config = dict(
    n_layer=11,
    d_model=448,
    n_head=7,
    n_kv_head=7,
    head_dim=64,
    d_mlp=1792,
    vocab_size=8192,
    activation='gelu',
    norm='layernorm',
    norm_place='pre',
    norm_eps=1e-06,
    positions='learned',
    qk_norm=False,
    attn_scale=0.125,
    bias='none',
    tie_embeddings=True,
    parallel_block=False,
    extras=['capped logits'],
    init='normal',
    init_std_qkv=0.0205,
    init_std_o=0.00437,
    init_std_up=0.0205,
    init_std_down=0.00437,
    optimizer='adam_atan2',
    lr=0.00062,
    lr_mult_qkv=0.5,
    beta1=0.9,
    beta2=0.99,
    lr_head=0.00656,
    grad_clip=1.0,
    warmup_steps=327,
    schedule='wsd',
    decay_fraction=1.0,
    decay_shape='linear',
    final_lr_fraction=0.0,
    batch_tokens=[32768, 65536, 98304],
    seq_len=1024,
    doc_mask=True,
    train_tokens=419400000,
    steps=6804,
    dataset='wikipedia_en',
)
Each number is 128 + 32 x the weight over its row's rms, rounded and kept within 0 to 255. Layers, rows and columns count from 0. Numbers have three digits each. The size before them is the row's rms in percent of the matrix's.

# layer 4 MLP up, 1792x448, rms 0.0397, rows 1138-1200, columns 0-111
120:147151179125169133072083132130087117135179151136133108113118173141166142087154126029073167138131161087181175086133142121108088119137150101119110138128137133116175146114128146115155147131125099143145133144157113117181157127110172175150100167137100143160182135134143107137163163117122112160178191126095091115160098062085129111174144143197
121:117155140108105099112084101129125063096124147165161156159145149079135150096160155110173129174110140143110144093083154189109150167112123062175138147144111064178119151130180074115096142065151164126164159149085103155119186104100179159153136153173110104100184092106132088090140152131173130132131123125132133092078120164123158129159164112134
100:149149192148094103115077139132124158137126119149150122106115080110137158126127177085098143129111111135130119095121120102145088168182124081117109108084183200114126108108148117137148158167119091144160174161152097074166150056137137142122105107104166093147117084160108126176143124131130136134100092129111129136134200133142146199131185188165
105:138105158201109104116089191104118129122129156103100175124135194071133065101135120081090144121145115137178159074128151118152094123153088077110140121086117122140169181159097134115151145077135168150153184102073169160193162055091090151121124154094153133129155115137146103122106151117146185124129141136140123188099122086106109146091138122116
107:147082117170162103055110102104083075104153134138135132115190168138132133092126098183161145107161158084117150105129161110113180163137157017126119156053151126101121106120171182175095150048112091151154138085095090104093172129097143123128096086125087081086138052122083127131112074142158186100115129110137149098096087153126141087151107137141
101:147135150125126073061058117106167089119143195080172164122110179142159101102171102106167160114145170090119089108066149116132069176194153047158121124095157101109131138134090091134070155118095111153153121157109087188122159113112172107164155139173140108083171134084121123111098125103076133095103160145136147086118120130098103061117138135170
105:142074120118133118138072131126116088080144142129130130122124191061105122108166127194136127187144160114123134087098178112172090153111165140174151152056145115181144163176082080115114147102154071119148166135143048121132140143116176118134129084130139107051149141109137181147116154129121178134107163119146115112114150197154137101170086191140
113:147078137226126096086105199156161085122117161121155208150199137069160125108119102127129134089136094129231134101160103053113118122177105137092127101109165164107186126101150117121124144124121131138138173153102139142176108103061093095099143097108181109114107121119161170089142154125133167150135093183120160111135106136148138072171093096183
090:000189116120122085152100079090119165155101079091173113187147113081134112129158112129200130052242186133090114139131137086179158149143119133139127108127123144141146130091142118125169187120118107093139114107210082087155078109141141127136138146113183134130119238138138132073201090076124180128163157107123131116068079164129144104144101117097
117:139129124200149169103121116191111125168098090145099130143182168176119134098131107136126126118077098176130166116135088169175166168150137112128119172134155152161162166085172160162097151125136107108153200161098126178200081079088141090045081193154116129088141147134170134163163084092139151138159109091128100130087118225106130149128166127152
108:190086151131147112084126077109156108141073122178106139076133186117203158108150096135109145138155124158125177139126141175148148207185140084126191138097127184130133078129111119162120170185122098130177104127152138139132085095132211091127156146122136097089116159114149127161116169154150110114132090124151097110164150079192153113159119116080
104:053128126149167054161132159094110088124125121043192217154136122072123133110137149116159184148150182127184110099111153122110107075159128089171122119076158087091201203132113130110150128082149177136126144116128142129115148113138081132127096095079145151081108142099130133106132142138127114139161122153162142153125099132106108062128167114156
099:132129155135136090085141095128140139133132079083172186163170165176148124126108118115126160121154182138146147151142103175125100169151113078100154114065139165134194065134142129139138173151124066115158126091127096107152140125143144115135095144122146110076134146167130154176128231110101155158114128150150083126166144107122194103139181159102
107:129190180137169089134067130100106094052102157131099162117139160040185174096145150133148194088146172132156099118105123148167099097114112075086119121125127131113096153113187082130081150114119157090138135165181138135185172079056134092106130096121108159114124088159121071159117074149116167186103084108171160105104086120137165102177108149120
089:092143177140166106098119110169129133126162104121179146144175147151102148116116133131123179155126102065124163133123101151118048145192076104060157155048224178148126090124142161174122135191088180121147131118171118123187070097164178119097096151131138088123161165125093117157095122110132140133090151111092137138159178109144135126120110132107
098:125138077138095086108137138148157043138113123145071165089164136058151141080132133141206209174166138083174167114141164151129102090144091107123057142116129111093128139116217149179140125118104143068082125158127143171136115127081097047108107050138111099080142128134185092129114088116142154167138122107089147183140078106149180167225095174091
118:154150131140058092059123115123135132124125148120146117102146135096174136070184183080175157071135117114168131137153145184084140121099119127100138118137112149082112110090101091166118146113132112121141142143064174179149132070127137127068131108116165123142110129248156061090149181136132140165108076129151202153126139098093165144191135195117
104:107156105162126077140126130113098158103122161197124143098128166070173125092140100101137178130158130070217096130132211129112134088120199115143133105088143144151156141099167075179181132127122109142170119043152138159091143104131130192173146119109112149142171126132157093152077103157091172150086150044162090118130126141075143093073144162150
087:142118173126095105128113145119051114119117154109083103137139130069083099138158161146108131158119208114134147098128172120196128164078167105172098173025110095137130180143111101150111133113163073129124128118170087110150166129109130133158145096148137181106125081102085132150075117154075160113080154156108113099165185127080146058106111200137
108:083063133157114122098146103132096117142089164082177131144182135091126200116171146072126150124158166110162196120103149130119125153087067095103188178102135128142149157123110139113125139089137182164126139121106119129160162124126160109103091096111214095105183172086176112142132166128175144137135121172181149134116130146161091103182114140117
120:128134140109113138162124116187158090079132102184082107096179111125178198098127224169129148123113167093149146111111043159213117192135119122107090146123162106104156139118153125148027160080131167071091138113157122148135098132101186113083118121132195151076185132149138137139168127122129136134141095116148136170075191094174089120147193175142
093:065120160130139149188119116132120134121043085084177160195180103116113137132147167093190161133145118161092126140116068127101140158060114116169100119133110083144178141128103132124069123076170175187115170095128110103115108132098107157115139081102176128175099172140113210147160137106119137178098102148148154237047114143133133149134183180126
077:096119110112080085118140097128144119159156094139108128111142135129086126148158147054158225122146167056127138142117123131123168097113212123164067163090187095113158151105104120136170129120097128140119155132160114153106138145128134165137146132136176119189138141109144141096148083100056091173115149188124107077189117120091189126047126101115
109:144112168171099092047060180160072114087124170124160182145123141090073118113137184098099084163121115118197155112088142133100142175128125147093096123075163109140141120146128097126145138088160134182166162115091097110143172110066137158090106140116216111131145148131128133152151082076136145102115112159166110124104143179125132099125138163193
092:129161152133112062102152129130118100141121138127081111094141096116129144098149108087118164075147154130134174121135126117160132158124135075122124134127105113052152153167099171133142160054157137135141138074106158172160160098099144136129138105138172190153131075146139094122160133097086151103096087114102124141105178115113125046172196162184
102:131110120211090151100089124161161091104114118150097121140172157112130146146140123126133221099105161142098116120131113139132157150140181083055059115145120165133156184115102152182044131102058083134134145123165112146096110135051164080142153179137112130150137069114157146180177095175166182146119135155132124100114131240119128072180103083159
112:120134123101082125070113117132090147164115161135086119194136123161119144107153190140161177082158097142152162140126144167147095159145121097046134100085140082102111169102096125132110152136152165158141095117083058156165129086111094137141137151133188191084098145156161101182139089117100183105123154144126102113120166174134136147131125135096
086:123040061119138096114131188131115167089147146132128180153144102076086147167121159146177198145182161093171195140129125088119159123145137116137158081093133109117119223102090146156128130118142205123122162043132123130142143155111091124138127141116236186134099109104110113094125105109045147160081155172133114129164074167126119102154163126151
096:149145110117166091152166126058126089064096166107099176165118134089182166108140193109124135078125149124175178147138129164090141137227133121145135098099192089132149149113130098136143160063135211120138115093146111166118174118145140124141121152095095164105132115118121077137113119103080166156155097110148107112081089103126124096128215127128
083:147058168132196130110154123149135170112129051111130148129162153165088160137111143087081132126103105154111158153153116064111097170160146159159108169079149206133144116175115145126140152169186101156165170102139074081103111102112105176138074117116130089117118179206133155147091142063093142190101143109170121209177194117091140060136126127093
092:126082161116154099154118105081153138151113104062119140162139096132113169148149104154105146097148138137128178105103178147135113109090123108082107139155172164111167097146113185138151163183175140197179122075089111083201136121145123168066124066109080165046198083135119134116213124109078115112125116157095091129071142198108163131161145132082
097:162089144217190078139146142114090144094135098131129194110125191165119158116128167103128189132077114095162132129112111152174128221164187091132129116022193204075180056092154128135140165109074159192160163124144188131139151111133152126148117136114138088118109141181108155147092149120113141101162118156136115139130132192087124018107142115166
109:151137171122140154114145107133122078124137103183092103078119170093189163073129119102106091129125149151212169092092150168109098209112140102123110180122138191137150161079143131149141141107147089146122137123143094136122136054114106169120148080107091141132148135127150096162129150122148138099125134106121136114096110105147114128156139189143
102:126135104159070133119101150116201096137048162137143156114158121151122113098168196128172133116131097059184161140098141117058181127147079154149165132128138085138202112097107032091141161103054087168147167137113134184135101108128124152136106163150155097178088101143088104073112116100132186100092131135161221081102141175140153089155158144192
102:092093117167107047111159080128115133124137092094165152164194123091126137099178160146198185142153150133130116087127107101129101127143096077142122148110093104071128183162171194118068147055133175122102189138096113137139095162065168080127080134103170125069168053095137147042166147151122134175096131102173197154088152149155127175163148177054
095:135132141166085154167162147160120067137138186140070105102103149115182187145130202157108171112157133143119107114108087201109089172146166143082129134146152134084147125129127140224057156166097146139139181164118125106132159106143141107159130190132113141062084190148125127208121142166039129124121114126123095070207186138104205089154127142159
114:144118117135106121063073090111117115113178161128136162111160239130142175125177121078102110077108113079195186095141123194164070218132116133112171114154157137111118152067109077134127143081099185082147147168116171172156175114109141146166159116141149166118117114143174161092107164202125151096087090177141142093154114108085096108208170077138
089:114097156137092033109110110213097195152208087104125124151092192144097105134133134118123175100082132155129115115125115159116196129116131108105188134119130113110115087136184116181124146090104132127173107132186204120138146136088172148135135167133138147153174147135144159111137228111101157139158145064177152123129185125130134111124118170142
089:139153104090142102174158151127080094076166117132125137144128161085088118138102111117161140144109179106147136138140212162141072134171187130139082137051135118062113090160187137095136132105120151131118176140105125105152176119135146043091084133087134114087102074129076112144123076153096159185129122132166164119121103113129168135164143152159
097:088113147104104148149138162173097141129121106123108129135124177129116148115091127110202168156099160143094143118107120077158113095109104094114114154105145138088149104134170126131139141145146111115092167105082086099117095082114127158077092041094098168132194130165148149150107154170146089117092110180120127147109207117100173162140203160152
115:163183147119130128159083057154089114124124135120123107115132128097154153026094169065116138135123143052150209058127139177209168155142102059125123144119150174118152148064173127157082142151155120112139124067161088163152137109108228096131195184102163150121207173153146098124098153115135105175097118084151098104136137109106129147207169139091
113:128133171089104127038092100114111125128127124089188161122149140137116111117162081074171163118202132086154119117058153103194125182122094128136125109122072124129182154099180063113137155109152097159129126176113140162115169095143131148153156191098124129157094125112142083133170127135143151094147089112159184071138112078132175099129144117126
091:059080151098121130189051109119186119132098153204184103155119139120141128094150128080147138115155171153117161080063165141161182136136145141022102168108159154129146143070147150172125166123080135155149157141139092150128098103173147109084118091097130147139190100109103145100108151122176167117071125156101157235084100114083149127154123146146
104:114110133132085120068140091101137062131089153118077134167124125063154102120143173128175131129122097104143164100117101125119132094123080120136186136136130137144166139119150145132117160132130169218120184141074101088226163117075156143186128055141179125144138162118119158192136108133102138107100114103204129165109152153173134112151183097109
103:089091137155113151127144105143180148077150140108103109100146126136124141120125144162178103128096132092076134141142078103107129139140115106099078127048101136154088129147121182190096159121093137146114122103098091094121090074103147160116129168142127084071114156099144156168146066143126190219121130133168113138165192188110138102101132104134
111:084124161049112103067169119139054162139157138119118146074168176118187163089169209123139115082162100133126121115097146121150182137132188084161178163086072128109130168077188087147102142104144150149159154152098112112145163098085188084111154095103102117172132118154116127104162128195105184085090091101142121128194112107164183108119124122124
119:099151120155169149111079130149096078107111178135112160208143094139126158072106203147169107134120115095191133116097157117114128116113145070138060152139143100129103137165088149153128143066112135132159114102111130113141131118066158130079140164142134145097150166109109137180138095139136128132138105173157103107112169195192119117162141199163
094:145118147099156113096152135129088144173075086187096134122181130149185144106133128135130174111120139141151149130125104159141178171145141045176097144133137169121130142123081159166112195128116113145122150087129092139148098097116133155132154130139113172136163145132136145118106156084120141133107121158122101130110151139117175065126136099141
113:108156143161110084083113119082124161129137130123154123113091178080073216110152137134193152153202124155114154134105105179123165154162049087105174143168093110158153128048133088143118186151125109125136104117177138109170137131120124091155157120124118068141114142112106132119112072154153164150133116112104116071148161176165173104132112121097
103:072126142120136132166119112118186096141147149156087162112115197149109110140127161119127121112078111120171104090085159155159176110169160142121093125099210083111172128113094107161180137155086112151117185139143148148123124138152104145121088125133126091120116155172100109110101133112123158141107118143121103162083154130105114078142136197168
110:173131113134083126121074152126154060151110145075100134139124150116187139110064137099098146124096129116153113114124133124106137148151159160139137156095197199070109196093099101145140153131087126169150150178088162192168166146120045212153081126134145106209115110153121171170093148143111141147107089206121175155172142157147143068135153173149
097:061110131151126131120093123154101123104096113179140168149121198110158117093166127031091142102158103127164145120102130150084074102142110087140134147126163048106140156090157101154165162024048154130119139023160168133130085132115137120098171123126130138095196126110126110102137104164098142185113135110146153112082120166145152147183163147131
085:124155157073179110103121153105136133126146132132102107121124166146152107104099100094108122066114083128176161098088173152147123130153075097129155102105165136184171110130125136118126138137160135159136174178125160106226078114134129133136101110170095116177120131163194116067096119104082178093078125095139142102119161134128145135155168118136
106:069147151155115141152173139100080171099178107118059186177139085132088149123114174127176145147109143162123141106129147132136182174101095131172117161120147139158153133148152146070107141116159172112130138107069061121108113077118069118115114124128125142093103113098217149128115044153123136085132123157175125125105122153122123171094122165141
111:069101119155096182090155122165154060081144146113157128140130113142121141118154104128186171148158161118164113119069041162168153174102121135161099154112132124133144161156119126114101138138163114156098189130116072176147064066093151126083093091141188134123101118097114162121162083047144130119120110120174113196125105105125143143096165128154
099:197072208117166174132136175137185044100053121149100141154125100157138172090117119125062095136080131136135135132117072143084224145113133139097164117120084041149148118098111105106102150096150108207106128089166123135100130144106160138157143103137134153100108127114102114156158162160139146098088152156119141095172157171175077140143211143147
099:084214141156151109130137107168074146113110101089100176110115122157167063085119137155095147093140146148130109097103088122187178133164062077102163137108154207139101104148210148144062143190138141137117147174132126156138108097081138072076168224084125148086128178142146146224160160140103109185113133104129129138146119112150122136157159122107
086:131124145148198162087095174117095091094109101101141140154171105173078098117116135117109078115138143108137083110120146112201143165115160112122116137146174072058156093140114163112134158102087089133131148117116083067127172164106167147105116120089112183104141091109077167203169132151103081109171093215179113134065142159148142124176175099182
087:099163192134143067085146120126095100095136186150115165084185155123108196119117134108071158140085130104137138117075117132218070155203131087128148137084158140106153124147119094147123173106161111145114182124079129099160122163109105124102120128082126117100076098163122167160100066158083127167117138106128113112111185116143133106152140149160
095:138150099180126117102119132111101142107168120162119095141137137112129138072136124122163198116140155129126160108108151229136095103161138098096145149076193174112141103120135150191084138054077099141183145119093113099160153084074181166142093143100095160087139024126184141153065147094142161152097087127149140202120104136135137120135118169142
096:085086152121137124056142151130166115128092164086187167165126154109118103122162170107118139065144153105203121158130146132089138088113121050118151145081117175123147157118111089129148140063102166159152125090146134145138137125098131120130148146131185151133146168111122058151124148109121177138160152128142150159141135090127203041135134111165
102:082179154194167195191112168144141085093163153165157143149146078149099143117135110130111138151120140096122126149114100115141165138149081086128154180149133126113105162090152179135101129117122086058117149116095051124099105135132136128102135145114132109130154163086121148182149115096139138141109158104152121105075089125166118144108135136154
079:113148124113160189103168168140153119103067103160147148163204161131115127087158112122156123122156214083147166149098141191149148099111098111107178150168104135060148077032130145149131134122099155122176165155105113145147078116173126133115116100128096128083152096144164182114112142202112190127138087127161192137087139078172131192142139132146
# layer 4 MLP down (transposed), 1792x448, rms 0.0319, rows 1138-1199, columns 0-111
130:156157171136110111107147131209118109184147132133155137124114096120111101067153088093094137094111163095138119108171174119116116097138138101105155146152113094165106175133149184126097112095138120132090113152117135110137176098098097129116145146094090110152191181162160141171132099164110130162138101033156145126087050154125138160100130149130
118:083159147112130123149124135081136126160148134123093156148108121159131137111088117137158081205168197119082151143127116091195079109128098116148119157150083105190157168108169174118116099154069130069141136104115102098154189117142101118110091138155228114140127120115117130160173135117103123074152162110064124092143135130152102142111068057136
090:120082178096127069167109064101156167074137191132176132131038176158137142195136117121140135165106162129167129131111140176159136133148153123127127094133165147110155094144178194139137090118147181114131152140116114144084069103197139113074131089143153133108161174119133168090099085142165147091185133102137101113106109027107099145165085093169
085:073123135107153127163131122147099125220113130165157141124184087127188149100133120137105113117076190172157129126131143091157149077114139157108125155105118085125063144086147123123140117080081109112151087112115137124098181162087132139153166175138086199134193114088160140101107145145073119118147133054195078110087132108102083105068111115148
111:097088163121078134183132112140162148061076138078086062091144163106094141100122068120178101100139096162188087126164150138090186168111176160121123134145084077094126169111126134141137173107130145158073174168195121132112075129102090178098177113093114117133165135158034193095125139105122194129129173081075128184131115162098167144148130169094
102:098137070132121091109117143158142129179138129156120120090153120084124135130102160190126107137125191127079109155140147235141156108116139120102174149143108165150174158149075096148053087100119153137103117149168152116151171179105171139145114125139136136161063083068107160112130136128128152060167106133116153084100155111108093113129110124099
105:165125121091143130165085173088087165132101096160127085142152130118174146116120125068127146080156087155117093069107152169077133110142080078136096105150129109059147104150173170099085132122098135113098104066151119117109160156105120130103085125073133111099112094142128105072123170162122134131173152110113141135105127112166090181144173124064
122:180124192121146137165106168130130151178111091120099148112071139155147142061107180153143101216129093122124128134151122117072145135119071203147109121132143158138106095159095095136198132193107117108143099115085141129155136094193064208077141140137112065145151212154092141121090108116152118096091135159055134144169127196064118146135132080136
091:128161120166148081116131134153163133150093109193170064149124129135113149135161101117189154142114143129112174091129112115130162079089107111128131134104126140045085128117083197163155099138148064208067087077101141122077112126170137072123130133072112076082124146103136125112042120111087128166181135030125083160137098119130108155136108115138
114:178131170148132158134102110126162115155140171107072113115157144107118118138116150102152133134138117100106084132189058157091158094114136180077133081134166152135161112063103173151113179130200117142133118125140143164134124213091158114127127144161157170128158153158170142156167076060151181158117167165164132094142163167150166153157149099115
101:132110132102135143163076140165146094147116100094136140101109168184114117120132148174136143093124145194128120135170209124100108141108164135186137134156151134143112103157089091165108112166108093098152130125130113087093154131172155157072088124142129154063113110093134132177156163114132116074168174105130102095150126194102117145106127179106
103:092163122113116128173179122123135096131105123077143122125126079080128136100129088094133146139117176100087049133138094138117151080091109176200098171139052117102126148147157167129110150093087163137076118074128085082102137079141159148126118127068152109105094120072078147131176134111168094105113107112131175209085110108087098113156088154136
098:107063138157174162108103177109104116125060062198073057194140128095130100178112105106120112142093058095145117142101135168140085085063122161131170131110157141231154116106176135161140117194129156131183148149127155151109141087148114088160089092079136096073114162140118103151127105068068143112125140121162121193099149152102115118105152078102
112:183133133184094168113103159118158116137109079122118117106158108151136119073119141176152114145170100091107075131098103183113143134115119092136125126127146138164147069094127127123120138198145088195113175119127151158114161112132106122124130114071115094144130183156119147147109128175144117119145136146104108147137107176096127106162165117118
072:138146138148096099142121101131154126199132110113149179141202128137112134255125141134201109109138156182139192141132152162130133126093136146140117156126156072118113106110107138181156054170085091093150130116124163184084128179119151081141120107121163142134132143109194104127099122163130133140132166148118140147153148115165139149153112186104
097:133117178170129087116102148114106132131166129182099133116083132127134113054163111114078156071109166135096144134132157146100118109132114139070133132110173102119126173127183098144097137161137118073191145112096134172148126093129158169114130159169096101153163200113108117046141097060131153109156130114170170092167123147136154124117069049141
116:148111129137099095097153124164121093150173138175126127171114019195116154172098092178097099126156115090098137141189098080147145107131152166165115153072133124135074138102098110090151103093160126107134136155148055069156070150075141124188148141131142110141161123105070180133076162145091159103147094132142142150159120145108125116147163139155
106:155107174084126137156152122129077110088143060131080114139122115126044149116128143079152135124144107180058122102135130157160118169180120143140143092198136100100115123136156113128055135187110158166100156182097123090107093133146112111117142150129146153140072189140150155146201101109157106159209124193161120143112179127146147164169170130089
099:135127097114138108139149115149180141149118175173135136160160134122166098070145115146151125122090125109131131125078172083129173074154093134128119102232119096107145070078201153147119139162042162119137150115122146160117075167126082165098123110073108146191129160123142129046108132146174083127127083104141151154079082145166130188165117116097
096:127200114110109107154117186115088138203097087178114074129087127156105172130121191105176157096101171172072098159127108113209099109135156123104115136110091113124128140093083094151138085143140071102095119079092102131103165124105155102115149188128216174105137151113126117079159094146152146144166155114120111120161135166121167126115081106087
123:118115070169116109096115126106157133185107103173146120104135088118139132123137076114141171168140100115119091134160131096096152078136110127138167100135138143196112109174162178122150135111116140168087131137159116098094200152124072176119115071127182123189106184122095128179123149095126136173137096140090169142121169194118121069109168185123
091:122127078120152046101128130047107105189137154210069084125091135103079123146127141074110110108157180134125194119109173148068161083163137110119152126169094089105077096144091108082123140140104084132157098162094157110091094129129119093192133148161128138068175109109092089080122132103107135113136103091084192054099106130105131119093114142132
079:112076131157150152130151118120114127111111150015142142122142149116124182073155129158173105138169131139188111146134060087171083129169135162121157082157142163086122088131157093143136170147105158138137134070168157136146121178142138140135171181123155186068074161087077131136098119133132109123162094110190123153127105064126111095152147099114
108:163150150096131129191146115132085154122123093068160112099132115114110075103122110102157082138127135172169157161162143111179091126095151143137103142089087103122112105113165103114134100145115101141114084076050092090108109111149138127107115094057120092152133145154109101116169146125038183134145050087170164114128109099132112174148163129125
095:116124175113096052084112146091121109177108107132078087146122141154127149126144151114158144100117113153160188142159101154144153158157131098135102137131133096116165130126084115122148070109084144181072112131112200153146143074138105145109107160143098205137065172119116153113132151134142124151146124129153139128125136130087121059145115106123
098:119150087123125093093093120147185163141165155166143137098115100129117163160118114120131068072142155156137135137237144160160139095126156182127077141114136132071158076073146155129100096120125151136160141145178148171139128116145101172095124133109090109183193177081158105081058138118160111067089158157147165100097081097168156160140188121085
109:096182131143195194153105101120132140102115169172116120097118076147106214131142148073138108161135106132088038163141080115101152131136137181133078145155145148147143115143149089115118160074146085126141109112086146077201118147080111146147156142089110138097052140122167149163169113106085131178124125112131104091120120168123129125081122110122
077:149169151201087124139159090156145151168070090123159095169091129147095112097088074174142168191118137177146123117162139106068138036133119173144156094117107124160119142151127090129159092091196131120113107096150141142128176004158110117125143183099121117129088190063134110126190124093149082081186101083180140136148101149130089194149126151125
086:097190124125101134101178118162099146160086115092103085099177145178130149082106130120149161177118145154191142142157132191171174153141146126118117116115153120066086156140135113058113103094062082142059071066127103135130147114138123130138114093152123148136120084180184120114084109180157120114108088093114140140102115151059150130148126134114
092:133063139129112113122099177098140128139121109134072085136144154081136154147116156102082115135128182162144112146111121114149108149086127083095201140162132093163131128125160139141098117051130162118090096166148160109134122101141116139104179106132114147113191104058154101127194153114117110055119084106131152121066116192126162177140172136159
093:132159142130139116146181146141121131108174105212092167113119100161141168192128141139196190094132143131129159116110133177154162162154046103112077156208136118071072136083101133085141117134148165091090081158111167118137138118086127095136135076090083109135107121124098114148182142186099162102167100085137136033120105075114140084155108143075
099:113173158184111090125165111116095083141157101109137161151068134201117125193155142069139166158076137127141098150144133152136131182187152103193089122090177156093108084107106122083101041117096107181155149079089150141039165106141119114136105140125093094100098204141131152155127113128108124102134187115122126114113150130081119106088106143188
110:078182162144154093177065114147143125115082193122119149113155140086096139123129179124076135113104133029128077136136148077118165118123121174123118189142104155140122093172147107150091166165124135118138118133165082132111134119172125047167151119106081100116188095117101105127068142087067150119102177130154092097088174105134070149130172179183
101:126127098154166152149059134104086153123160096138158129100147152092101093133136128164136138162147132167117063118186141135123130145118089127108106140135128125232127126139120072082190106146155107155084143108128144182122117058142044196140144116113135127172110124132121174116078118113206140145112104130110136126127138134063118131072111108083
104:138158183114092139162061134129178132067071071168131078084135123142091165076109172098074105147140066102104122131150103129129120135110109139092131102101138185176099079133174067120133106121149033085144084182086172108131104138147133149129130178112110164035129116107154141140130133096140151144136138130160075103115129166121116152093125097122
079:154110128120093103129066113165134105159155103109100105090078137171165108119106190134178112140106117067064069128130110101140187126098200116123143148116146123163099045094123170104173050093117103123136141101153113126100130119093181134124135154139144118091113191083160143162134160155117123074083188120102131155165094118091126108123126105117
112:092082143111127139153145143113193122150076174104097137125130087115169133104143201149183141088172122139129108134175087180088172080111089119129105119164131178091149145064119186043132160160081103121088073108123065136154113116068101113072128178123125056104118150129144172127157116119141144169097131155089136140089114122116157126139129095151
096:163121140078114221147139121104160124109078114121078131083085097118079117141095167095108103124101163083109129149170122126119140185139112152103128091146138042176198099169164099124121138095119124142160146127127066112114110168174107078175143132141146134184123129109137124090120079120135184143159134070116131194112088153134136166103139079135
093:160131163175150115068107162166121138145069125149094082069130159150165115047143098105084063144099074143168132142127085082078113120094059150124142158171161115139174183117064098157149103128121069153125147098153139209169128089154115181103104107159147110151215208084149085051139169050209107079150136111163140166142106139110120126152151156119
086:150151117115144165150184115102126145134154063167131159138140156128113131157079085157189140130180119124163098130090140184123135129132100095160098121098091147175124108129179187102119073098120161172128105086171185167151154112127141102137100118073136087109058154139108174086093093095109131151108127059154139148091085111132047116121149150100
121:123101149151155106070087181139134072142156161116104145162093131151106132087124109146144168114118197202150092137150152078180141090130072129066216109106140125141036187158179124114091088100129124155171152122113135138122066066120073114152082110109138193077100078135128167149151090143066106130131143088125101132109140140119142068117064095143
115:141110163159086107111140150155125157107147106169122169215092146153145140122155126142147147197112155089200124140140182095103176131117175158124173144114077113148178105143084129108137143131109118094115092129108192146123135158180120115156066174094094176122069168116120131072104097116106148107145166164123152062131109115090155123052110111054
090:149153084160142101128159092103104115154120178074099163117107154136113110145174147128181124173152107124130098130144078119138123135088145137163125153160149097072164127168101140138124077168098132080102086153110141163090137126128122128148103066157099156173127103160125181065179125107126077110158128198156125085144098137149130124122162216123
097:166141138163141163099161125174156156188184076115065161098147170136115157176106083072106127153133119133090174138123138133142099137140093187115164133149143149186120123109128129100181102076136147126119115154133133123108134108164176101126140105131145112120068108162124133146132095079114126161190131115176100083161155102128151157109135148122
106:156110113106133097176127097148153115112103166149102107114123155095110203168120240148161145056153092139096156107130093168154068097134119122017183140172149128104080100115161113087088189107154132189148090087167200114113182171112129116156140149124126141086119138133135141150146148110142076124072139123152196093071131107114142144136120093110
111:161153134107076130150156132139193150075121078077106119176086106206113153114116080200112171180187109163151131117124138112132154083127122081158084131135184155123169131124186126159137145112152091102137139134094202166105135126152144160092181091126161071102086119137160088170149135088125107119147091111091095186156039145126131148106150134106
121:094166129135117128122131167187139105086116111098137120131085104109116077114141161152126124113058096079137126114185128183117088100153116121147151119101130082110132074180142100157125170102113132161106161149142084110092114136131063070210087041137119115147207062155112036070106130150123140192108168140167121170131153073094148149090139125141
097:127115117116058078122112133058127140219152153149128134135088119175163133111113123146159167128094097145149173075120102144161093125200128082166110087108169151066083162133093144121117089117145100194118149102082107181098152108175123144165088117111139145151161177135168221163101144134097097117096056145161141133103123089053118104147146111156
114:046106128154166126176175095124191137158170164100128139092164137168165140096148113080128145117095165121082073142155070131076100134198185104090119135053140164172068119160146191136112189175118155123085126145111081042118126121109157080170209113104192167078165135098073179170107047188088141163130129148149103075083156117127113086119152087133
108:126156066063126122215150087103077065151164103076116165106134132139161149113126122142165160115134128157119080104075129121126119180076158105191111144075099130094116169096094150116102116116152122159126148192142096179075110174131141119177109066135111153188103120145112163123060134137141155169168135129152183153117102140141088113116110138140
108:096099176156124129133157121128107146168080123133141158097152110086209109117070095172130100129121126129126152151138125134137178056105109148139167159190089081206149172145139098170113156087179159101186098127111152159137114105139134125150158133072126133056085165180109162167141056120111090136134147106121104143107109181114157118139154091115
092:161137164079132104074102187133138081206103179159147064099171138153133177144128121232076141141134176171067154117099101175150182115108114150121127149129084157151148101159070085089109069093208091094116112201122115159155157170122168115110130141190070110169137183165199171152168125116145091098138099088154099136173159119159126125151126133120
091:132164109160077112103076092134148076172139129176039101064065090131119167158172122170157180139125123156067157138194120126098137127101157180130120090135078170045130117135121106130109135082113158107109154114101063118076165157109144144124169136068104114121107142105161134196117162124108157150146138122125145152154131157108158118128083176179
100:142125107068179145112109076148098100071168141125155133130158126074134063118101117116140101126170128106135143146109132117154143118154105156165130165099209081142136127120138149126137109185067123184155129089111100102145119146090121138107095070070089110157119121116096099166092143087109081048142159108082149125074145083175124096127175095111
105:175146166107101167139087108054159187136083054156161125113096156097071084093135124170178128097127144156144093124175128136106125192139080096128139134114116108190107098095154116126124067134093125074190198096169153095163094110148065165132145085125135111055122172084138146221113151112132172100126119170115152121133116142086136180120097107065
091:080165101162127127134108143122136178099107146246130130107145146122156147155148116114140141116122150093116067118115175128076165108111125141053142101121126134034151168119112109161119111120108148077211158161109141140146136109127116138163155057176097112117156098163121164086097136095074133089151131134152123147130147098129124119135124104137
094:119109140051103117135100138113134119130085136147137155098152116150139107104123123137175128115121031143155080135184057138160090130073106120159168092165131094134115178170115141111138100122117121113097067146120158174119198193107126152068106196136171175145127114109140157067156084217111117148148078126160102128077189191113154126176118136169
086:138120044160146078095142076117154197076178069145056143077170143144130125168152121073161101116129122146156167151163141136125128112122097115096142135132059111161152142067110104114169170113098126151133184078127175100173157090096154123156137113158151138158135094091160092113153169115146092106060134084157166195209112153152102162202136158096
088:120133108097073088100132100115075115142174149096142104121090134182096201208095113108141154182146131136107142116147121148163109116139155142156175089087149136077086123139135138097133043086063120131115158148075148161142109094149140112142079112142113120088145139177186183145115159139114094128095108073122125117171156091087101119165185121152
094:153182157123149121124151107096128140114110133158111102136098121114135154195158094113116140185141145163131182157205117134137120136155154122143114184134166142066165104116107146070121056121134134111091138070113137125164167091101170138105103111106081134084100056162166122180110150187129108131121154062153120126091123148109138123115153125135
104:191170078113088103162123109107144216091081101134083125069070139207148124135192134093121165161151152175101096104163141091135112139148092139140172161147126103122168084133126051101131109107166138111139206127132123138150182115117149069110108172149099131144104125133162119153134147144135126071101157157171163124155124152147077142125194151060
108:127122141113044104131104101112105100164183167076075119125109157074170164160158118104145131070180137150119079115120212158183122122107158164142100148085128178132112127125106103173107173124090108175118111143137113116105121122112130080142108103147128122140120114194122123113122112154109135137151174156137148122138179115101135061079095143151